config.toml
head_dim = 32
norm_eps = 1e-06
beta2 = 0.99
decay_shape = "linear"
batch_tokens = 32768
doc_mask = true
train_tokens = 101000000
dataset = "wikipedia_en"
Each number is 128 + 32 x the weight over its row's rms, rounded and kept within 0 to 255. Layers, rows and columns count from 0. Numbers have three digits each. The size before them is the row's rms in percent of the matrix's.

# layer 7 attention output (transposed), 128x128, rms 0.142, rows 18-31,50-89,96-120, columns 64-127
094:125105117072125107174092162139138159076117190145148187092174092148107131101062148135099108176112127190128184138089145190105160109166129192129150135147143071112125176143116136125063167091119117
096:120114109094085098135131064180125166135113103142131124170118142111143137100134075130082089104113105106134099060185068113186131139192089104115094111159100141075146114148211134118111138143049094
092:147154156138146132093119171142096092112135056160104162081128154094153183099147131121091113107102105100155135123135173136064118116174091167096132119108104089135127116112146102082093160143036155
101:110091052196132132156148146125139112128106088112129135127143106159106103123148178091110108083130117086125099062099095124128160142112166093125134095151151058161167072094142133091079104141119133
086:113084148081141108129126124136176128130139112170151103136130123155148114155128074169122102138133089140068131096172139106187092110129121082215110141104131096081137089169149064068140169171141118
096:111055181175103127184172179164135174101117153088168104088064143105130163127138106115107104152116147094116122148143172186104119103120088118137135156134146147113148171088141174142143094141155123
103:111126145104117072182090170123133111110114098159076110139106113127104128111141159117095076123093086103070047131118107129122201063130062099065145131141135076079126136109117114147123172141106071
095:153135145103087172195142129123157134121150168153150202129116101187092118074097162144134107128082120132135103149130159155219149099106120086147127113080153178127097105093131083160146149127113142
098:169160110093097133139094165085170118131120163108125031120086118165083092093135154144172155054132133125151134145110195037133201125184143148132128140159135100082119161136179107123092141121164106
087:143163097147126163120164113090126161099119148117091159128138162149107129193144155094083127111156117090123064070115075127188151120151131130070168149145114141156154129138129112126096136125126150
095:085112177151167079123115099118123086132121134011174102094133109085086173112143117110090147118099192112153194139139152114148104111147130143148158152137140159148169087161059115075096130122105094
095:068098122120124157146213155101151135154161174128184187135116157115090126092116109163202163143150110122169136160093150188131109131058080075140127081146111122130108137096128108149107160096121161
091:163084103124142190108216106107149142147124109101095144121083180117139150155165181203114172142138118159162142062146100114128183126129099128135091122072108166137142169119165135082126160098149128
096:134243146145126166154139099123099171133088107121182072127144084166128105151135109149108141170159168070132112123089121147148180124113148111147144083152131193136163106112202216158174148152151120
086:198149195131134150130156147132112082132104114163166109153149108141125165179132043108128157089164169134129119085153095046094137120114144071126105098093136169148133106093132148093193083159124125
088:128185148142156177128167142100116128115119156122115144098204122052098175205084172110140070181166092138129127128062142072098176124129111159121141135108074161149142150085174137140138093149121102
102:142129113101116104118163112172101214136162166126190128173118088141127094071115155145160168085083101142132121123110090158125108100082130120194125133102164135105120174132130187125146059109163104
107:144169145142125098068078110132161139136111130073156154069059093163143158148152074122151113150141139140106113144126155115153138113107122147149132130172100148122123153189141150139170096096125121
102:166142143164166163118179155075092149131076107082174128114151188124132114156164178109163158090126118146102128166103095113076117115095189140069184107092118139176089141078119093127079091100155141
083:098110111087152153123106171119165138131138183138069069086130121155130095115084135165087171114075145140131170145167154068088106104159155171181080098094103171140116133155091112084139095135121126
088:159129150182169157143160083127169067138185162143145087173124168120159115115134096068138124154119146125143170157143137131163091141162159197141148183123146137131085133147115106100133052098183160
096:091122101128153093098083072094095098127142170114145063126170088151135128139139068141121148136127127112116145128101107104100111140179128109095099106137165047164133152098118138125132204130171119
094:171149122124175075109102117116078123175157132148105159160132167172131144116139128058114142148160127142138165047129141112118060095110128128108208153095204134166063167156098102059138072056118151
098:094113124108103163127074192098112128154107063199107130129158170162100143137149156175137119135125149204149169145143140122111113145110169073147082163143101124100137048098148160101172074129098153
083:181128075105125169059094104091102128078115138186176082095200131134152142177153114148172120158076136120109111109093070108136138150161146106133155182082079126067095124121112163124120157099173110
097:176196143138135101180083106099122176118074183111165078114110154145098099108103093121140112163078113145048131153182166152169170122141165136117119170114080164095177167112118167157177123150180128
103:129114184090134093114097110146120068103143105161175141069186126097114079106120088073073168165123131105089059123108147102056120082089150124158121139182128094119139142104092114140106151175083096
094:157097129092098111117167126109088083108098112116119160074171123141125120115123170120134104128082036185110107133163130122146125144151113133066104129103178089125140161074060120119093148145198112
125:030065107136146083115130085096115151138091126168117126112173143138108150159130159099145091110126161139117155064061160137129154168139143127098100143130109111153091106093128089168141171094074164
120:175143149137188106076196107107072141144090147136169181149140128114105090146129159083067103140050116171117150066160151137145139123130107105093139063168130104164101182127052123194175132172145197
116:118085118161115133217141145120165124136131112145073158134144110130193119134145137137152153131090170060143157042110158060128169071168109150157114182135151171165158117164074164112148115151126146
123:105163124134125159189122103119090141143098153115183145079089125102149080127153124089137100098184129098146144151195036130099126148073169081120111097157137105159139189147180130134134126143138102
131:122118116155183154127121142092159136084147137079160126133123138149136081106102154126045105152062116178120131159166142169114138068092135101171079137158100127104181124114108122111152066095089146
132:154162154126109174096147111142156159088075156086170154100149134106127123138132135139106149087109116154120153135092139101150138075109131097144118144070112117143157135165127111142163153075149105
124:092042086119155123181066164122113150159116095119131162127065109162128133163075140115125162092180095142131202086161068102146192123100118118150111122126113070135118118146142086143106081109105157
121:122143115195133097148064139136150118122122141174112131124112116100144136133124130184125135151090171103128173040101127146105151125231104099127174131158094171126118090175095093106104092143131117
130:106136104107197125102147104111131081144076134157098128124141125142133082122104099110112128147126128106067174068127227091120156139155113110148129165166137128152115197123162116135165151170128049
125:093098092152173107165151081167140141099088182150182142088160096189108094151174068102104095138130167128090090180099091148131132188145163135127150121070106141136162091088110133128113139126096130
115:189128119161139122117174122084139122121094165134101178218106115081158104141105130163142165108131090152144150174188105167104123131110098099171133082135155124136112205159168121152140161158134067
128:126126087123183148154151097162195119151118101153172083114103104161127114122148130091096080147146159172089147095105125150132072122155142150116105107166110116096129143137111128140081142126076162
129:101180099086139148067135143081122133142140101091051119112061093114122115073124128121134112133066115049133107114124094167133129155159073128112180141136168161119081136153115114082129082118131136
120:106209138113120119113113150217120099143184100103133089131087106071098163101124122144158140086159150092149115168100073159104113151151124119145137146154118119092103152092183107131117201123166149
136:137136154155080140146115130139153142133057111110077070132092111084133115109176104121118079151137095070132162149103182162098088150095078121159106124128144160160138185116155172108159121098115095
113:124121146121108129105124094123105224069139139088164097154117115133073134173157166156123166145103124138149157062082091136082129157180117123125140078078090122112152068095054139140086109161103157
138:092096113096189091149132099090163134142160084126128081080133100158181124086130137161128092080176088123142177132135057111042146123141083152155102155139109175119118155152137108133091077154129116
120:131191099124173137091177118113104122127105110087187103119128150116087114114141072156150120088116154088117113136139184112158152198152154100164156078120167142079119169121087124166137091130116106
124:180151076143124125143104163136118099180100119127130079186160098139121156145140113169084104096181159152153052137144137122201101123116119163198151111163090152142134186124179182155103149096085116
113:154068119085083148108140104148135167102147080104117100130096160143073129128124152080133127176152071117174073142100171129112115142122119170122072112101140069108153067064115158191099083076108150
136:188136088081167149104107094162124189104158065140072151118116133150115177139126124072108109174135169100141166116186120160121142105131097153091102125123184106127086128075158127205126164123170087
113:186121190092127170128152191145116136103198168147106138098102093157108054081135102163112158151107158155221116140153150198145123073075081154130124129138141185134164112115190090106129083168119100
121:127155130150162126162175102119174108155137158078139158120094099085116102079106164193156138131065131105128097157098113171192133103208129153119087096088100116098132128111149123110161093102105165
131:153138101126147081110106070083129115146085148141085162180147153099133149102123111071160106163140157126149123096099067164151172136132143132144149119078157132131123125125043118101151105148106119
115:083108049150125150158138153174169105177111114171133115116127126125151119153085136131093126133085128187132153152139194151142142081096117107129122089167156150090125100150070076175123177148172162
143:143117082123111124127135153055145067100049200094128082168128158123087194134105175136185106130180123135057150137095126150113144112144130134195075116111127119134076087125102131115176128105130071
074:124157148115151122119120150087065078113119146091094089191111101137085163152147168106147167142085117166095180180065106128120135115118117112130142136172120101075093131171090124118206118134170137
095:178124096077121154149106184114169194170091123114133152141163118138156124078063104151171103150130147112105134038129178136129130157144177172135165119161158136102086130126162175125089132095158175
079:146106126107101106111111098129128103138035082157153125113173136088123126098132144087107097121178069141162148089112164159080112111177083122109205147118134143093141122142081121065115085139065135
079:174115155116117129135157087136213085130112151164205102117097155120109066072125082150075140171161118132078094087151107144123144107076090152155118098105126113080123137114147222145134112116098127
073:168079098143138153118121146095109093172037138153132151144092153127077140182111088151121085118101067174143106182087110151105088155132081085074160152132094114124161180183088091118135169131098153
064:143112165166218132110141151128030163075178152070080113156100152136149106077161115124150149125150153188149128164135108158063129177135163136105135077123157133111160118128119139116156134116165111
082:151145151102194112080156185139124227039111117165159168160212115113142155111131164129100081135145164135135135079119158166110061122155140140135177139139099125093150106174208164139135155147123181
076:119148105111144126130124193150156186130102115142106124166096076160098097154115123170108123098127141184061124143087109101149136128077116157147090195142074144119092080203151169137120142131129159
073:127089107108082131120176133167130113069147147164160193084146115164145181135101109112145136125163141113163075058192128126137112083074081141106133083033082111136155083109131152147155163090089200
068:126103121148166124102101099193136146112152092102156118123168138103118114151062195094127127100107125110139136125161183134157078160173104108144147119199144085114096153109056153132073115184102180
075:159182228073160083095143126165131132131132089135110129154122112127075143176120161085135130136084144137073183097116156147168155099117119093148117151179109158146068125130133125118189133119117137
077:176092126147098075153102119166106124110100050096133126111178170099112125154104112103142152149083154087112113092132116150104167131105106141142161114113183153165131143074090131186138129100140135
079:133094108125105085107103160118096015116169116090139121077127166144132071114103114109133165171102142109154154185209089099083163108095180111145136076130172145121129172106092138070141145156133104
081:169108129122162160121129074109111168102119184107093144128125067130152212134139142158152094157118124108121138114071138187109111138150152119109170117129092177158066132161140104121146064097121092
066:099122107106125159120131162104124213119114073093089116194142126124153162039184151095088110067165106118168146101104165133108102186146176162101125099112134102114152088145121116111167111117140085
085:177186135099078138137182117125142167099119138184196146139162114178163144123189110090139097098173120101145101058107130115184140086134124126120127094085119141134101069062132078137157137088072093
064:113081110071131166127083075144180121184117162105101161117094101110146155153064083093145151110091142102188089108134167119089142143179150129168092082147219090114107119143102079142101109092138149
087:156119164076134184112121104134108139110113112190116167126153062083130135173139176116089087132118131141140113186143122173112063087116114137113143176143163108145126127141165169099135115086123110
082:139130124182130176110103194107157111133051126120138092152129129111096120086152088224143160144083121112053167155098140144072128133156195132097132132187096168088141150153099159059152115104115132
093:170098094056169143119144109131147074176148152099097139076140119129117137142101102167130124172146128165096077152189100158105088113121153186121156136137138084113153172127119124126132090121152198
073:111188177151142134050126088128115142167185085149118108169058142128138076148091129117098138063129085141178114170100104124056142129140103074131094101111117103114176123171073120113103116153082135
079:100162130113130167123109133163074155105122146173084095199116098087156168136077129202141122130073121090096164134134125119085111139175062121087128105102160087120130139126112116208167112086181187
082:119124135154133118147164092140118177154139175158165092225096174070135054064116153133110174066131099132140123098073159119108124173155098119172065092098084105104080112072121105153132124191118095
073:161153128210141135071160156097121128145086111118122158144161158108135169077151148143105121148064159065131126052101087176116120127164103131106204101129145140113158158194054108082142111120114101
081:123124168154134152102130063104107093173143103096157107122143115122174095079181144139100091130122128110126118132179039149116109149200163144123107117100184127159137148102112106079142054077082085
# layer 7 attention value, 64x128, rms 0.149, rows 19-57, columns 64-127
073:122120133079114130117098126124211150112098130124113145051057170177150128137140114117115137113094088121127130116227102123207163080130108104123077127135145124140160114100115116170158139144151198
079:181123154142122092152078176149124113120077125154093113158141138118107177183141155177116111176170131089051117092099162140046147134139098092133110108084117158146138076117075146120132179136134152
081:165149143109093095171103137135101129128134126165122145179156110133158114188127190078104134109148131098124151095152094066054157143176084156137136133157101150190120087142123102167111084130131092
077:073100094181171139111156203202160132101157158172100149118102142146170188148152088110154119077132159142182116142175149203128138090114113148176184126153166137094119102178143092109127071156109164
063:150176103174161162133119125153133168130151144149181111142114151151125140166116129126163111085145106128155130163082112163127179155151133111146147142144160081100133133089177128175129162125131092
080:051104138155152089099164159166144165126072126137174155105121103119116154175141146124144144039142160180120113102168107149082145104092181126135152049172102152073184134153096186131138074165069099
079:120106122176123130119187114190081097081144101103113149152098172114124169106118154152123102159088121141183167105153141127107059128106153103095207136089092083086122105129136131140098122096114172
074:075147148159090153092170125163123157093118105117129143161152116107153102095182137104067142109092110108083169124193126116143073151086142146085133103149107104121173112110168136137138218150139176
075:132087162074120101148199115165146118123113205026158167145112063101141110067114120161166115107162114106125086110131123146101123067117073158184129146162169100147132143135121097168103165126165090
070:131111123118149116197108183123157133128197043104109179170127153125159157127062148160119129154145102116134133153140131174120084153123058108101078064091190123116133145147179146121109118113101139
077:095127097061148173137160112118125082128126038177099134150088181086152154110112096144141090113179119134153159135089150130058096087146120124086124137085155144112154151117163112102064108125058114
075:067165095145140137138088123137105113145110123165109133116154086120122133150125117123118112089127113130125121208196114111125166153138069138067155149066180103100144140160182095163113140145198131
079:112099116117119116072081118103164107147131098146057084109080166188119144113047138122131136076123097077159147069141105131115127163104120124130199123105158085099112114152152091144146112107146157
117:104128169143156097123167117145129067123129087118158132173120152145124152111080207209165100110166186133119194125126101158129115130137147069122107152114138162119154096142154147128120111145117199
114:131124085169103099128086045108179099134164123133165137068128125129119137236171177115123061087125112084124048130124128141175170118118149069072132137104106080083123144109152134106149051106134172
112:113162090140131124108154155122119112142123130162090080147151142191150150090117125095133157149176128143146173147097113063148164083142044201088115067130146141114160086157166145148110053152133172
120:149112146186134155139106108137116153133195140109110137122143096115114127077167084096135168096086152082137123115145130143160165171154155124175098201116129131084165153139101129106082200132164116
125:143104174166161122112082169077143144095125132194150129103135162117133095139176113164119094128074168080154154133106105127107121111174124086077070107140094125191128167129102154090139108179114097
126:151079100135136104174072105157119115101100172094155118134186112078090162145204096074116128069106199135174155153134115118063181100131128130156123151144108103106153109111171162150135129132083134
123:075163132139107086062111077113108153084116141132082122089074143134112119082108140127130136139157113147117110120157098085138085130141105121110155121106099162168114103217102132118135151113151138
121:127103106120109134087103154052135082182115111155093130178104152141164138118150067086180143153143122207125133070139147099116101104128089190093196103178089158100142103163114131130098114132082130
120:122088160153143099097096092153158100160095084120151122146088138163194184155098162126119118121119142128139117119067097093090132092137124097135067123226115102091119204112109147110092085049123108
119:137105136131080105123118149116093123107059087131118120170151130145126203088173118153166150137055166117155105076138111111127180127115129039100184134167122163183161140148139139089118136171178101
108:089104121162146111172139083160175117138157134084157120162116097139173094190167088115143107081120129173156120169143121188100094089154134185141077168075099081042159146101161157138087124086131076
124:185088182151143130147121173172074126155157112084152178128105110154099094117101109154131119113121101123162125079136135105108119116096086065149102146139090165127115145136151161093103101146155155
125:173115104108096161080130129114107138118118082130196144167112130175173128124159136137116062139127082103133146136092082207187099141129143189123142081152189155117102181053120093147113136139115077
114:140156045069104146141125134141122094096094151073166151187111137086175145109116095126125156096104146220145127147174135144099140083118098200109146104148107122112143144107169101073101137095124139
126:117131155114173161137165212103149136112144091166147173069126143156148125099132131156128137058081126154144138104077081104154124129138187209136115136142112222103125170140160118123070118111122108
115:166132097105140181133157162108138191135090085166150132141146147093105138137184142168155128075137118155137131085118173119096155118109114080091148134073066144161182054130157137108146110167131148
130:132111204094148141098092145139096120076148168125120072109043170123123128068143067138112151163075093090172142130183127126140143134128070125133138125155113119065123102120091204167135129127115124
111:169089106133142118177105146114145123121146129127138101114184147131191134143176109123117090064093185133195146084140139167115111151113173129118173132086127095070140121096142126153092090107135108
120:122116128133101110115123161087110099150136136135140138122177146073120064153076074101100152182105166165124134122139165117154148146173119174157102199094077223089085120160161114111025108179127130
115:097125134179161104177120153147134137095196089108145163118147132095104137193129145155087172101150115096136082119109123107119136173090086120075160140106102140143101129071166069205178161154084172
122:146140130087127077120163125166149153172159097116118190155144106144103173140118112099104094052126095137118132142131076183133081091052096090154083137121127120148091109128172066148127086124179117
107:104136107043140164104123139103162125139174162153109122122116132157148149142191087093124145174112127159143147151133117155179092153157089139135085059120082086108093159119177153135117094104125116
121:118109072128067146189083139124112158122159186103174130149110157138132112113135095183144119150167122153121072155112136110158116131097082142144166163169081185135157147139102133102187082116090080
124:177104117127150168104121101055159110180206108099165125168140106181150149138145146126095140133146143131114105127140150182139196075083158155141146149133156128093131140104069095169115170093093094
100:085133112100133092153137162123147115123114100145111123162156090138097163073104150134120120143092172100143119134090130100092097118167144119101086106154142142141150183056131142081093104154143137
136:084139155186178159120091116107136122071119159076181094161102181125084114136099111164151124107102118102099144165091079156134133128084144148115156130175160170072165084167147111137126185149172126
# layer 7 attention query, 128x128, rms 0.13, rows 64-127, columns 64-127
105:131150134130141096083126156123152146105153142068118129179162098085177146135169114106132141077114129106098185085145204091203096122203098137104139091172085131155100100139082133168184120103107161
077:115101163119101139173125105186126080131095123139123131117127154129085104151053118144135065193124140150095088153139066140048158115073092145142090161111139115090130159099167098089083103135136119
070:127128147136157147154134153125118141084123111085170125162164099042088114132123138051126144104083151178095108120159126149144132152143117134091171148176132094115157142100172127107158092110099181
096:120109131138181120124187116131114192122124164084122097149100130160152188115171164091109055135118161147138155172128191076159125130152121121118062125224114134146067130125096105135143147126108136
076:136176161105133125155145116163155131092143111102088105113162144143131086127171104096146063119122176119132079191094144078137083109154109152085147122085104189149094097166087090059075115097086075
088:144139099160179156156095160116153144147168158129169159102137079139137150113089103138159128128117091090110150093148150154171095133164119166163190142104095197146110076067108106131181160093113159
091:141153086149064104159165082153125131164146142123133128077062139159107146140134112135135159119103115147115084104081151146047106116139146179162112197146104089160166161102117043182142138136126124
083:146159118125090152136051091143118115123154080119120151074135178090114157132122104088118123114120066084138142126086189138150107071156099137186168097126118122084068117114110133130172062141107120
090:128142117116179117115130148103114114144101067095085176089133102167147167145117092121171078077143139124100150112142102157157099166133144115140165122159083122116119196143118141093192089117092164
084:146196091135153124157133124125110176157167134122121100132166097124133186131168117102135069147131157161162079085115134134198078034149082146112143139141100087163108142136119117108201161112102108
081:150152143106177119174134101171119128152045133145154088111139105158131157139138099128132099142133150059097129143122106130081123101099194128133155110134117093124101169152142166167153118153050097
099:148119087120157083152113118118160122175069122125102068127111155091138172110123064232135105080128142137094070111066115152168204114139162143154107154087136080113096155168103166100154126074138106
098:131095149102073128169167087127128154143169132097147126129130139133101206158141093155119131141109136158127169114102095167149113126079166158091129171154155189078128146163141106106124151123112110
095:151081163157196095159120095049123164154149156130072149155173162117132162131172080120125120122101107122116138139146127067201081132181123112144132166118191114148080129139117102137065137124126203
091:095103154118133206044145145119167092197125170156145123134129134140150161118130105126150111128135141129161097154139208132165123117171159131101139163113152087086101132110112131173143108152109141
093:054092153169103135101153132165124106139136106155194133155116110131175101113153148131063139123113084116086103147161151029153137159123153130157110161118153112114106130222120205112119119119170140
091:146180184152123078136135184157081140150122120105113076071139117171141128104159118175153128123193074113130119152116078094131137183158103094143163118129126122119138147139047135153120185123163149
093:101102139068182136092111194100142130147132146084079138104121128085132087155101082102118155135156136152149164138147091145151126109078146121124142076117120053075112163153179161118153133095111067
094:150087144132165132127111117136131133169123127163103119126120158109133107163097094165182136118170109110198143141077111152149105112125096113161203152135123125043150136154189101192120096161067132
093:090113126155163101126127216155141078202166177165150167120110162085100158141110076132211133108131148147114129169140132158111146101123107130153148150147142126155144120142148117122128110163129166
091:105169113133061099101090155117184158078075122068122166174125129126151145132166086085120095069230132096078128121146145147098123181157096187179115132130106154155118136072131145138148157124147140
088:114168055131062152133069197149123090117175194154072133133102137145086156145105154174123118188152152180130135166106116139092114111058089124118072104135119178113157083077169117159111115151127144
100:142125175083154148124145181115092159113110176107123152108132105159139135102156087138062136141158102097113153111146087144205111139162165117135127062179139099181111095188104154177151148130157207
087:182102070120102140116120126093137119167174132108151105093132102124136124121156133145130081110146205157129153139134051095122098085182082136088131074184154097147125108096124130091229092170137134
091:150110149119090200098142115134126140148096125154169096134105157128159141150104172128143145132106137074080105079151162089141132087136078156121091065077107083140215074127048103186173146137075125
098:099107147166055151109140141149080130170152125121133128099129154092093108126102122136139148113127123126143126136087073111194186084085088116143081121117095171087118134139152122129138160127162092
095:128146150168146191085155076052187092093134102126109117198195080131122123109151124070089156127126166130145216131177143092165102119124160094137160130166108173146101113116098106089170137109086127
102:181119080066194119171122187082104161138133150116106138150099101160145148150184152111121133089106125086098171102150140059141158100137149134153129084158102125115116114069104105106124107154142152
087:096173103131065158116064153161098131163162153188103103119122124129173140081128188106136046078167150071157149107095149134093182082164101172119091104155108144110160161118168122082167119097134159
096:118074162101121160133129161209126114113120092111151172109187103143133096121104145130102179122176139099154095168073105135111146126077091159122169093105135130070127143121139070089112065119080101
101:093080129078127107122163128180152129087098120076136209154113119140117094164147074110148135164112110154102136120083168176062157116105162116118122161171118145112178056166087099128108128122049144
091:134144188182116150175112178123158172124077141147154079070118090151112117106109145139141121141150134129142163151092169140083072039120173105104123130085107092140197114157179128086062110147095114
077:163144132142119133098130133131092194112037115223076165163131134085110163098116119146143115110113151130109155101103164129148151145171136135119148132128098111123155137149121152130083150153097159
058:076072116119101104124154104105102091174198150110158129114134114216135109153132138104140142149126136156172109150119140089103140110089135136154108147111198118151113133063119126193122144148135105
054:190143177118205101113103108098158127147083097118160069149111185103117116095101137127115133143186119096087134116111118174124177108109118139085098159107146134142137182136125116075168124155146162
069:139112118155146068129121107149165181110040105149123118126125167113121170089112118147101108107126101102134147092145144092168092131221131155078125122142084151083099163116139092116146164120085156
059:150122183115207125133145111102090132109113110123109122169110196149177149076131135126062128143139169097178108087110133199165108145140054133118161147120167127100124153169114088167112143127149125
073:121102122143174129151143123135199130112067123112133173157129115112070095133097152149108135151103062161135133127128130101099119198122157105160091110201104126102141137164141108157119161141060205
076:097114107078132147149139099122135109106147109120133100116198112167150126123148161117123134132113113152124129125137125136062139097080132100117112167065161161134121153169181062178078180156145098
064:160076144170089213094114063130166113138151073191115126148106101132111145140160071133145101127178104075110089154141126085155118178173094128166130143100096122107096138109177143172167162142168157
064:121075118128159101101129115148122166145072088161109166108122114114080145124106079129089008085159109071128124106083135128153097192145124164120150121163123149122109106100105135093170089136111179
073:178173151111172160086166111123120188116109118151108113164142138130115150109124072128123083108130171152098154181158107130159138175142180121118164096123136074113139138133145161084087126076091090
099:132127148068098102121125166149066099174134139098153116132123173153096195122135197145031176133085173117080151163173145167126107165112099111136074138156161115120161173149193097119148130109118158
075:190199105121111131157175092102149116104111134127141137120174111105124072139033096150153065141199145155093153094141160145159128130119097093230134127087127131115125147101165168098140135104073116
069:132071151074135134143118151142154161084125160151103125142125166096072163138051130160083091126069109118108108093156145150156166149114130130058142136153123124066138104181125206082116164157066155
082:133132109162113119093133156106120144125082160179154126104181164122158125144115149141135169091115081178104095144137153160164122145190108108130121139112184085105128127190100139153154136122122159
072:138119160142109121132129126099118103134091085145092107203140132143093187113135155103153103102220098121146130157159161093168148143174139174074117197215131125104121144184094113092109150101149116
072:151126119130089077178139140137118116092123108114102114094084144112167134138135156119129177090152133088086174107125121084118177135117121115097087144180054114178162175096101146063076153125130202
097:089138107121077117139125110134110170163157148071095050096078138110136081126125133063121151122110081109118166126144127079111083142100100111141128117128154158141136099070147089141176109086151106
085:152148120131073163105147168100161093133122160127161153073102114048138151155115120161076105127134107131112155116140169113160086195110144064194148133160098127097142132121122135133194150104103062
084:124145138163088125115137130058116108119163127095134109198189131117079108137189164138088093164151102120122096170130171099168122103116189140215119154179117192144116096081118108122134103149182087
084:120095114139121163137178110103074086140110135102184084066092129143150164144197127145123157156104137096134093088150159128135192056152137189152153123136119118165172150109073135139062099140150156
076:107156149143144080117142126081087152139064153081070116134155118108153126096124201112087178091160087136172156119131129180129145129130096102107111163146082095089129156082132102169172147131170104
097:177114105114128129209122138167117100122145130086141132098140153169097158163103120104175166168127155142112102087121139148164119163126129113099095160114140163058081171139076107125162115122154073
099:192185183109157107105137108125107139103184164132234110127165131127114146126188172103106091131161130140095099110141128141135163124163204137140099083109148140095121169129125096139138109202180099
090:143165103112133122077131152179107146132104143146130150111113203115103153137115104173086080126149087095092145084129095063131099132180113093071167134107094120106148138041127118124169166111099131
104:165106144146147100134077148110078209149079075177124108189116127106100107105118154171108092183138127131096119162096066207155124139167167101123139091117085181071134149129105146119115098135119163
081:149162124121137158087149117144211147170108146110130095110197154116144056039163152131158167064202148141140150119129136112103132139167155184103111175149166156137131087101118108170103139135140084
093:071102167092125067112115162109158182154064176155132153092174159115122123086112128087110116148157158036110096079149129100105092092154120173080093138159118207154140146091135161174136172119112108
087:102094136118137160145101120119163141089057062255127166103113105148136129105137106093139099126140142115115138101182112062138158121105146132085121128110125161099146116145135119175099138205118168
091:112086087128119177157097166114166175139103137171164132157169067111077097103157157112095193161148080176145147161147090086147115151095164122128182118063127169098141123156113132143136085147105077
090:096154113116151162129131169139147098100172133089151136095129135204152109160138153118139155087092112070175078165172092132095083092095122098096150147101122174145158126093133100142124112154164161
089:142137082145135099110152144167097115106131070113080059144110140100101111133141177127129044112109144142099139122141127160126120121148158171087144148172101145178077183118111133199128127107108125
081:109228106093139154076133134123105188119146089131158096108068146092118139089077138198160168137114124136115141089124175166116158138174102122058101151131109120067103102143099127118155118146173122
# layer 7 attention key, 64x128, rms 0.123, rows 32-63, columns 64-127
092:124132136147140135185111154081123156154093191124161157123134092135137184109158198105120100076181092135126137071152183127175097126165155153124184128099074098125114097149133192113150147101115131
060:121123093157179126130118144135182166129117158119148111147127166124136123127131134114124109082121136170168150095134200103130054195164174137130117138160153046123105109165108135092129106113116111
072:082163129117119125133113119126093087133158118140148098125155145132101088188101071215072187130122129153160090120109107115046120150088127138154121174107166029094140106192117123169124118123099093
079:186175104128108128159086135075200166169113170107167127133165143134175059132155122125155033162114131138033140160105138128114073194135130147094137130139112109123095102160179165166154088155143133
081:200114113169086168150168133090147130104134105144211167167103162162170060101134113156101224162096121134137127094172128110095150137150119085139148180154164144137125114124067127084055128142195179
092:092112152139112121114117154157088113147132133140124186136119139136220154178125198125118192094139137104178126108091157086133120116129167156074115125090086110129115079200104096087135127109089125
076:125128141144121123145111146109102106210082158161164148132122097154143092137118164158151123140135102149124060157095115084133146077083144165165088149171093128133128134147192116099119189117120122
094:132119110135172166105120077135152140149136144100144083111050135052105145128094182111137107137092122132225129148138181105126160031122189104163094110166133135114108118109184118112087150162070142
091:066097108139168157111150139151123123117127104139145088084143131190117126112153141071106156099103141160128192146119113154085135154141115147091126094151064058182109134126145105117128145145139112
090:088074136162176145112155158066120113141136208211177122147079080131108167103115160117166123121110092070133189105195117158052139160146124108178120063118156098123075174116091192131152123096106127
090:127100131146151199159109132173118126174153160072144076098215114167123114135112129155107105137154091091129120113067083124131087086084136131080135115114149182147143086111109140181114160159162098
091:129104128135137189111117146202121079071175121172063122056058120137163114133088141089171136101130134155150164162158116167135141185149066121091142073124113074131133077122168145133142125082161134
090:139135115134083140135082125114145141161114149110157172102118118155125063117153120136120139188080069129119117112069137148153144150092149085098121094112092078108148141119149133151190152123146105
094:122141168118092132144122147123138151135204157141132117174081109165182083114149109155157101136122218118181175137151153089081160122096127125121104120132100112102188129105120111098159099112119104
087:097122146179107124163127097086159145100134121139104148087148108195145158120154139045119128193163136101064194108113098189096127170122121154141182138094137055111094099169126156134125131176109101
087:134114136169091157126139127163193155178155111088157141109099105105126089116144072161186131088081172137108080131091082180158132107118108075110143148129101119052133159131141094164161142077106113
105:153089123176117141195100161124072098113138106136106111141135106103132173191119175118151171073143119150087134094168146135113132123173209131044100161127135206127111096137145121178121106092186179
091:109116191058080178136136137165130097123171144100059089079112066126114183122150149073089138167094108166119127100141109086098127155153165138128162117160149127168141127147158165103154136145123115
098:139135117164123136154075131170131163152132126091092149126102067177067090102088147137132104167086182100184141161129114108092101146111135141114148079134161127112177141125119160145125083126151169
104:096105089106136126097106106035150176143175161097164133163161109107167120089115184086157068112102138093104122078131164139104101167119117116142135138114163140113113141171111103098167102182154121
094:127146132094126095117123158165149113168156115136118054141131143104095107135108111164093156161106164122087095073157145126132176164098179128102105121183169145146146078096112088186111105152122132
096:119141108141109076120114072115127122131109168113109094157149084148147100138158085135153159147093094095161112121142128096082136094138185132139134145087225089109117095116131147126148157158118131
098:121123048152118131099162109107086174169149137141180151129111159155116059114112128088147087141113149066091123108138068038119182051126165147185141170131167145126130088112140116128092094166110178
088:137143066081074118121172136112144106112160106128107091062115129078095111174097131147169217113145150138137148117117153187123166115114088163146113119093197151133128101094158091101141097137174166
095:129131108111099104180096111205079072067136065192086138118075128142163076147090103107129132177078111137052143195087102161137117114104157102077119135130126091137124169168106097144101109184161101
097:137131119115134061158175132127122140207118134131136095097158167128086147116178167127139111136103080114173182139104103140112129176123162156116161122121117156124158135094093083111109126156158110
095:104187180119140119123081129163110143131103132140075109129171138114140153142136183186127119105095099148146090147091091169058101168125112162093105135101158148150111176179101107112156129158137137
095:117146129167091112132119127152090123108150095139111111171163120093125145157106054106124145178115121170204079198125147139083157183068130129153173138101135153142155159081169187094097122118141062
096:142148084088131114113137073133086106111138114123087110090119144102068150173104079178114143143119104120145185155153136140113125185068113132181091102175167177125138162135152122120120130132132133
091:068085130131112128132123165140096152150176128197172115120121143088152161167187157176068135113141118094150195136095134152185100095145104135146178107157080128143103082108102178077146082134127087
089:092151108130069158155121132159150113087101108109126125088180102136126151119108123044105107101134105115109155066143171144135138157133127162125112099094072138137093131161081109157153120103133081
095:097155117102114090072163132161139082100107116158106167139172087087206094162156131172127187131090122110109149098187143124125176087145119092126110124093116158163164209124139146129082155130120101